{"vocab_size": 20510, "norm_eps": 1e-05, "positions": "rope", "rope_theta": 10000.0, "qk_norm": false, "bias": "qkv", "init_std_up": 0.029, "optimizer": "soap_variant", "beta2": 0.95, "schedule": "wsd", "batch_tokens": 262144, "train_tokens": 860800000, "max_steps": 3284, "dataset": "wikipedia_en"}
Each number is 128 + 24 x the weight over the matrix's rms, rounded and kept within 0 to 255. Layers, rows and columns count from 0. Numbers have three digits each.

# layer 9 attention query, 320x320, rms 0.0786, rows 0-40, columns 0-159
101158118142138121159114117111125115146179132114111154142118119145118126145125126102107125135138114141117131138120113119140170113132127122145100076104133128128144171122148126112125131151156117152170121126124088166106110102126152109136114142173138163147172129163106151096146139132158100113141133096087135093139104125149136150131137132166141128118137125154126137114136134127101148130137108166144174132122110139117124125147084101154140140125114140136115163141104134159149110151127113
106108166138161121088133152132100157115157116126111147107131140155144124149103113144127144139130131141158136127143100128164111113139104116147148135131138116107119112120128127135146142112136122112163126118147119142124111146142120116118123131136128149143125164132112112124110124154129126139149134112154109115116131145116115141140121128133132162134112097110115164101148144137129115111148124121078109130098122132121109123102134088118139129139130144132129122139132138160107144106130138
154108135164150156161127147127115152128125150129174132099105126130141138143130119148124104134109142115130124104125125137121132180123133105140144125138093155074110123133132138116112093133117121128116148125129178126123154168117097158142125137116151111131107165106109133105145144115122139157090146146152141161095132121166151128145079137131156132154146134118087103153127107140147116139141107136158146164146150158180128121136156145084112130111115142117134121115118127117130109133120101
127118130142137116092135091124123128129120086152139127127109106131111123128094159118118085117164156146138148127123099161113141068136145110135125155133107153105115157117135144150117111091132105107102131114108155105127127127124114116147135115108123149156116141131149104140104088148098110143153134122108143108115111136124153144121109118119116125104119145138131114154121120160153130114117141135150117131094104126121130139111119134176114164118125089121127125108133127097118123158136120
139123139159148149089138121108100121144162146129118147149122132141104128148101141145123138123104122133139115112131120085127144128120094127133082132112141137147150086122135122138166146136130108131155139138103094167101190103121155115098147138156151154091154137130107131077093156108127121112143151117130146095129124150122119105134119106148145151123140095127169139137144138136099140113072134120128142147125104156148126129174160129141116117124124155146138158117112126154113149088123110
112110108143137099155153101131164146138122143166127102134121151122144133151123116121112113124149126148114143138130151109134103116143110140145103120106134134147125158112136146130092115103156106128117146106165135144131117125128097131111130081133144143146179113109142132105159152160146143129141105121153097155169118158146123134088126145115154109170110149096146155154146111117117098115131108142143108100140134136159094133123145125115119120155139120124144110128128124114090112142131096
123110100154126102152126157140138128147100109097097114144176156168106130120109157142094120122161112173146122156123112108137129097121093148136098122099099128133160098136092097103128136110120092107132094129120111078151105146131135075141132092133174140116134114132129117106107106169127156136101095118134127136132120119108127103100140135159109143094130096134128121137121112112121115112129186124125131102110129117102124153121099114152130130134128128112167141103128135122115104107107112
143113132143114165062124113118139108071135112181125141132186100110113104147096156112099096163117156133127116136116110133140113119149137145122104152148099093155143152146115103123121129144157141117125116120117098121104140159106140138103111137153137121100178084147150133152140131117132118124157119139124100139119083157102127090137124155160129127112117134130155163154143141136137111154121158133122074123132092098105161142129105123136124136111141130126102122112138105125140129163127127
130093086107121167110154115137152109080136111142168095127177106131128140103142140130084126134110125128137177105139083113119061121103160131131104115123145128128155120120107130124111121115118130123172141085139119110138122152128114121156120134140129094102104129151137105139118123111139118135105120121122121117140124102125140133119142113131125126087179118140142094102108134102122153103178145138166159111126115101127101155101124091095121148087123149139129123164161115123144082146123149
095151158132145135131103153146124139151101138127100161140157131116118104090139135154125112145137137156122142120119108098161143126124121136127117114137133131138110135133090129119149146129134114169145134167135106134106153136110133107143164141096124133112130086097119132110106148139121126147137117116116128148130125119138189140145087140135123110081139134136154130145131145107136141134104126134143136134105124120122110112163086135145144141136139125130075130141169138101123102124137132
115121122104130113112120158124130135133099126122109152100132083106114102152120156131123143126131125126149124150101132130146151121119135118099097143145101091128130140116124099112125125123113127111102119126122115126131170165145176143100156117138140121112151137102143114128129156127162139116153141124173161124129135111103124129118142133131088154050178113149152079109099120094140124126154131156123149143135109127124122153133090129114160103103135141126123144109111128133117139101104169
121164123123125150159123145114133102122111122095127091123132111109131098133146096132181100168153138140116165076133140101149122137098123138144141127091127137132126107129137124153124085082132127122104139112150158104127140091080101155134077148089144112184127135136142145137126124164176134104136136142103143130107157157139071128121123123116148124159083102076104141115109156153132123123109128103101119149153197144155113122106145120137105110120069125090160132157140134070130102135192113
128116127181143140154126136133159110136122130146131072125142149156121107144154146136172118109108105125123123126147129152123156133130146124146122129131132134140095148107142126119133134119125104174131129156148177123121111113118161128114137129116144191174113140171142096121105114108080130134141154106140137130117131144135088143097067107129142138122110140159105151160153138138142115138098105162139135160154122169132141128123141078132130149115133139133132111131166124119120133123177116
171137133162132128179121102151098155165141121127130094132155136127114117161144135156136123141139184163099154123112120166139104111122132145119117152133107134166106147158129102088156103139091134166158143111148175136138127075143127107102125141103156148153103145155126128139113169122149115144103147153122097133126145120138109134121138072106126140150135140114076169132157132126130122116107106155108107125123123147139129131132140137133099134124127126126125138132147127115172136190175095
116100146133130174117127130127135160129152132153148135108167155115149094162076116158138132117112111154134171108163180114168153114114128122160126114075143159102146116131139098119146132103146130129131137144130118136126119108099118164139097155171142159139144111125133139134134136141135151104123118163135136141150103138160074117140123161113143106153116112136154109150132155106152134083121125164193096158129145151143089170129146125093108130092133113110112130115127124125112073140118100
133118132109108113133130151148131125115142089148090125110119140094061128159135105150135161120136152143115138150139120114138187076138083138154162145118100113104122137153131128117131133131084127098100165129160096118133099082128135127114139138124105115108113160111140128137129104158124100111142142128152124155161118115139105131151114108111111140104133150136117087122138161121112099119134124138118119130130117133168112136173110128118134150138131118154140134078121133160118132136109125
092146150124107106101151111149133128121118128104101116146094131145149100091141149144153110119138121150120119116151122100131114107115105105133139137111124154119096116123143103143113128127115119136125114142140088122117119132130112124129153096139107125116106117100136115137104114162087110111130142105146117162105111143118128114107136119108074104118125119136106071088107101145132134118124102077104139097093107096107120110166111149109181115129133068113115111103144135102105142131143125
112107105130149127077134142094129105107123106133134153128144133103126146166129136122151124142173122136138096142149169132123120080176126129129110125131142100158118117136166103156154157155137155086065155135134106181125168079127099154125130130143114105092139082122113186160136107137143098140171125140128115136160139162130114146099114094134149153157094054108128145141134150124097148093126124162117125129108124116078157108140163132154120147147159128121124121101100144165104132144108109
103120112128140094126150072099137141141141095097080124123109112127135095148095100134124128127115130116147161127145122154152098117147111098187115160104099170140156103127130128119119122119139139098144121167102112102134114088110107120143096162111152121130139154128111131151119104163124144105116108130158139140110112124136153145117154127146081110122130112080118110151114144137159128131121138173129125160100176151133182136089137155131108122114093140109126140092137134132119133145154115
100113135119153135132072176113139103096151114126097130142137131091143170104131128135130168129093112135171161154163106120125086133119112089162108104109143091153139106148140128096160115099143150111131117132122105112128135095129140148144116109090142117131147171168152097106119154096099122184149093139146098143139151164136119146107126143185150096138063085145087092132112160122139161117128137129073121190156118177134152146146158123115159129116147147175113167116127114100155107142143129
174080103143113143098135121144120117155124120142098171102138127148167118150152086150155134140146119158164086150121134155146134114115092100122149128161129102144097150126112133122125154137132161093074127143182139126187059140084164155117137139147082133127127121115070130100087079134167094125150180126116166129121150138130066066198108117110079094167114105148136136121160144119130163078137125163169106146132157136084145097124125133141158115145111102147126165117105138141124079155135181
121080125167115113136114132151129164130105114113152109126129143175153156129137159135097128107080131103160142133152112156116135099119145103117122172166090178079115144092118133113116069130082124135115168139126144082118102143180124117125116126100124123126154120144165119156143126105131153131142115107181084123137127135125143163111090099124130129096149144143114096104176099111108149104153093160145132149137084149137115106101151107112091131061140134093140103134094107151077154083118125
124175090112078127115138099153127092087145116069132142105137151134140149151122099138140105105109121141142106107095141140115138143089156146116128153115113106105124101145105140118113127147119132145107076095136142124117145137133121091119137159128086108153117152130117097119144161199110151100156127123152096117107123123129127111138138148117142086088162118147136148086160137132119119153126119077107142115095106142111087104164146108142142123129108072123144133160138126129168124128101122
121142083173169158169135173128126139108157114145186130148089115138133118084118158125083095125109130117149135155126095117107087125124104117137165149144115118096153167103143137082154128080092110160109152129124142111125131157124122132132167085121123132136107111113098136147134152106148120134120105110108133140126137118145134156104110124154121154151128122117120125132125133137144137109084084085102126157116095128130146120166135163148167106159155107134092115140153168136132093082125147
164138080150112166140113126118181114130135138144157127125106108158123152171148127114138148091114148158119099118084118095092127155151087103163121134164119098161108148172144106116174090118099078148109159078162123107188143130132102122124113113094122137128099133115136124139140091127137102172151171142114103125166101117098151126106092116093093145078156086140143155098122087100124118123112118172110178111134116114103150110101096148135135139094136143139152180126105112135092121114149112
154146116163092091159112112146188133129115111089109089097108127150167157116109117152097119119104104111082176080097156094128099146157159140120140149161123106175164138123130109123142120127094167172138116137116167108113118137146089148130134119133158109135130106138121074147144177135159116110125155159133142111140124124147115101137124133103113121131153129102143097113158120126130147162097114067160088162166120099166212147143108126124160140162137148122104149108171130105129161115124179
171145205118171129067170153140122121141103119130132093141132105114143081118093129103144162131134110129128143136120120163148148113136133127145108117114075158097113174101084128145132132149147128165138118165180142127162041127122145155121133110103139168091105123148111110178144151110100133096143143131156139133137196163097129139148141141123100136122161133138093114135145160162147098129157114135166161115121122076121102101137147091134119132092123140172095163155153116061146118180146120
119134117151121091161110182131152144125098145170150111110134176155139087089141124118123131094112095131120118122081139104113116111164142107106102151122149178107115104128128147157126164114127106140136115099095130096090132119101154098068129104114149146123131131151130130124115148175134131133118117093132143129125111118130148120132105145090104128079125128112162105138076148112099151137095116124149133086149098166124124156072081118102144201116115126096137127138120136135151150165110176
122086147116130114118117144107153144139129109156126114073166110099137126152162140130120115155136152149138187158093150110162112099137079122117138134145165082098077101156137085102123157126114112117099144112160090131150115146093086184126128133121135127101116121143150160125108102146140126121104122117128127126153120142147094132096127142147124153136133096134129114111102135115137174157154129164121115115134126107153123153106095137144116176141158163129129148061114130129129110151121139
153134178104089159153175076146126132148108159135128127080131107162133133100126165138181137133122116144106167122124150118102117109136133135115144123092132135119121121089101141118114127142096087119119147151116119134120094116111115132122112117111127124117152153134137122114111145116071110143113120125131115064091138102112117147135114114132112131108114147121091120112153130153094133110095136095160160093100173141103087131135177078125117097104104124083099134126108112117149132129087114
138116150114169114107119145125118130139158138108094154153118154146106154120144103123136132146101091086111099127117126133119162132156148113130139078169176119143181062136093107136178167140112099074131128116148108136068154134074133145106156118088091122118103100119159157097122156137145078183133153131087166175171152108124136128148118132129147124141093144132114133150170127120158105097092149144148111148159192149145152132160140148118123083140151146137144130112136130087138170132104145
156167143139113121149153098164133072088109127141154160128126124111139164129144107115145099105116160130142135096082097116146140156100120114156131123127103138156136130105116150133135131108136062124122128167079144120153090131131169119127115131055131122141142112124159125155098148096134103134123148065088127154093130135090143136164125093190098137113161174154141135148132157099134142133102118124106102116108112123112111123148123113113166159146122133111144123118150146111117104081144152
168162113122148134136144131135142115132108157125109126135119117144139124110107139113120146145134119152146102145106120128154131124157167141125148130142140129164134115135127129137117099172077123141137137148165118097107147110132117134131119133141175132136132148136131147125105108125120157108104156101137142102166122119134146167115125141112128130107146123141157125138138086121113111154124139133100109145109147118129122153149123158134157162159128145123129127098120172127114108142107134
126142079124143117127112112126142069126166135134112106147123124112117107110102104134116146111114117157141136151100140110090091129138133146143138112131148091170132102101170116139109157172110126129122117100132141117129122102115107146124113114093108103172167095146143119117161127125092127139129137116140074108176120193135148125127129124140139140142143151136139174134136133129107114122142141133100156128125162101139098162145141138152129093136119124114135103121146167103102157108137108
101102148115141136115156131137123124130100128121102129120115115165115143126123122119102103107131138099130145142156107162132121106113144138119128103125130125104130122110129128126112113118168111133132114091095148140107152145131125133148137124109141141130114123132129122127128135103099133174132121144121148165126118101151129125097101131132105113119134154151144113113119129138180115125131149128153147120074104169131138103100117125104117128122134124125119125157110129138123103158101142
136107117124109125108132125162129175137112112126156122119154086176122148143117136153124125114150140114131121140172125092094124141120111119108099107127145103162157141127121178167109137125137111120128090121138121099111120154178091118150127160115093113125142121118121092135103102128127112111128114147131130101102142113147097108129169132132101138076167115131127131102114115099135129128128126084084170151166112100111097110096133136114141128122158111148152150132124132112155139150095126
177156103126143156148148114099133131134128107134124108148125187109116149097136128129140122140107115132117089145104153140101158092138155150135146106119128130144109144115134163140145130174151120153110090131170135133139139147138138137130112116102120138168143178143129104120147131175125145114144151132141138114123112146157115163140123115178147090108132139125113157090120133144139131151121126154139128147107147141128148095165172150133116098142069129094115137106136125094089148142154094
146140163115135138124125115130137119123125124092168099103148130129149104135134122104161106100159161118151148106108147133139138104071135138134145146135109149137148154104142150125091122142125134098094135135139169108112092121102148099147111126117105150170106129172166124167163139130104149138109096118144144150132152114147098128137109130127156118162125157139136109161141129109100109135111162124130136109141140130144129116079158150128106127154113158144128106150163099131134132130148111
134115106096105155108109155144157152150153122124133122125100122075109127134151171115132154128130149139118132126132098151151097127156122121109128129127135125095126146141124120126149130130110155064108117140155147103155147141127120123121161125115131097087137125110101117123127141133142147097129157179148141131145145128122130136150128094124121135128174099148131158116148121103131126115147134146167138125109107133125134148130124128095127127138125140130131148101097140134147154091124113
090087132154148155082104158109100136114144124133114179152119114079120174130065155138156137117119102128138117118119120152128153096123089136125142154154144108140148152150138126140169130118139133098143159115139103094130143136135153122105150158149104127072117126124119118132140151141135124148157182121146141111111121173137144121100153104114115091132152127123130145111111096106094116085108145156122185154156110137163168104132107142152185122114127107129163148137096110159095158124145146
120144077139126086106135157103154130136134172103143140138088109146106148137088101140135161162087097161109115126108096109165137103171118097093085193134119140102114103153131146125166135101115143108154104157120105123108126157130132137073135106181187143109131094087112122120137103133148161128114136151120086141174132111160157158082155146101115133075128110115134130082115112140115115103138097103101126134134120113125106127141093105127139143138135115141156133110153174176122123157106138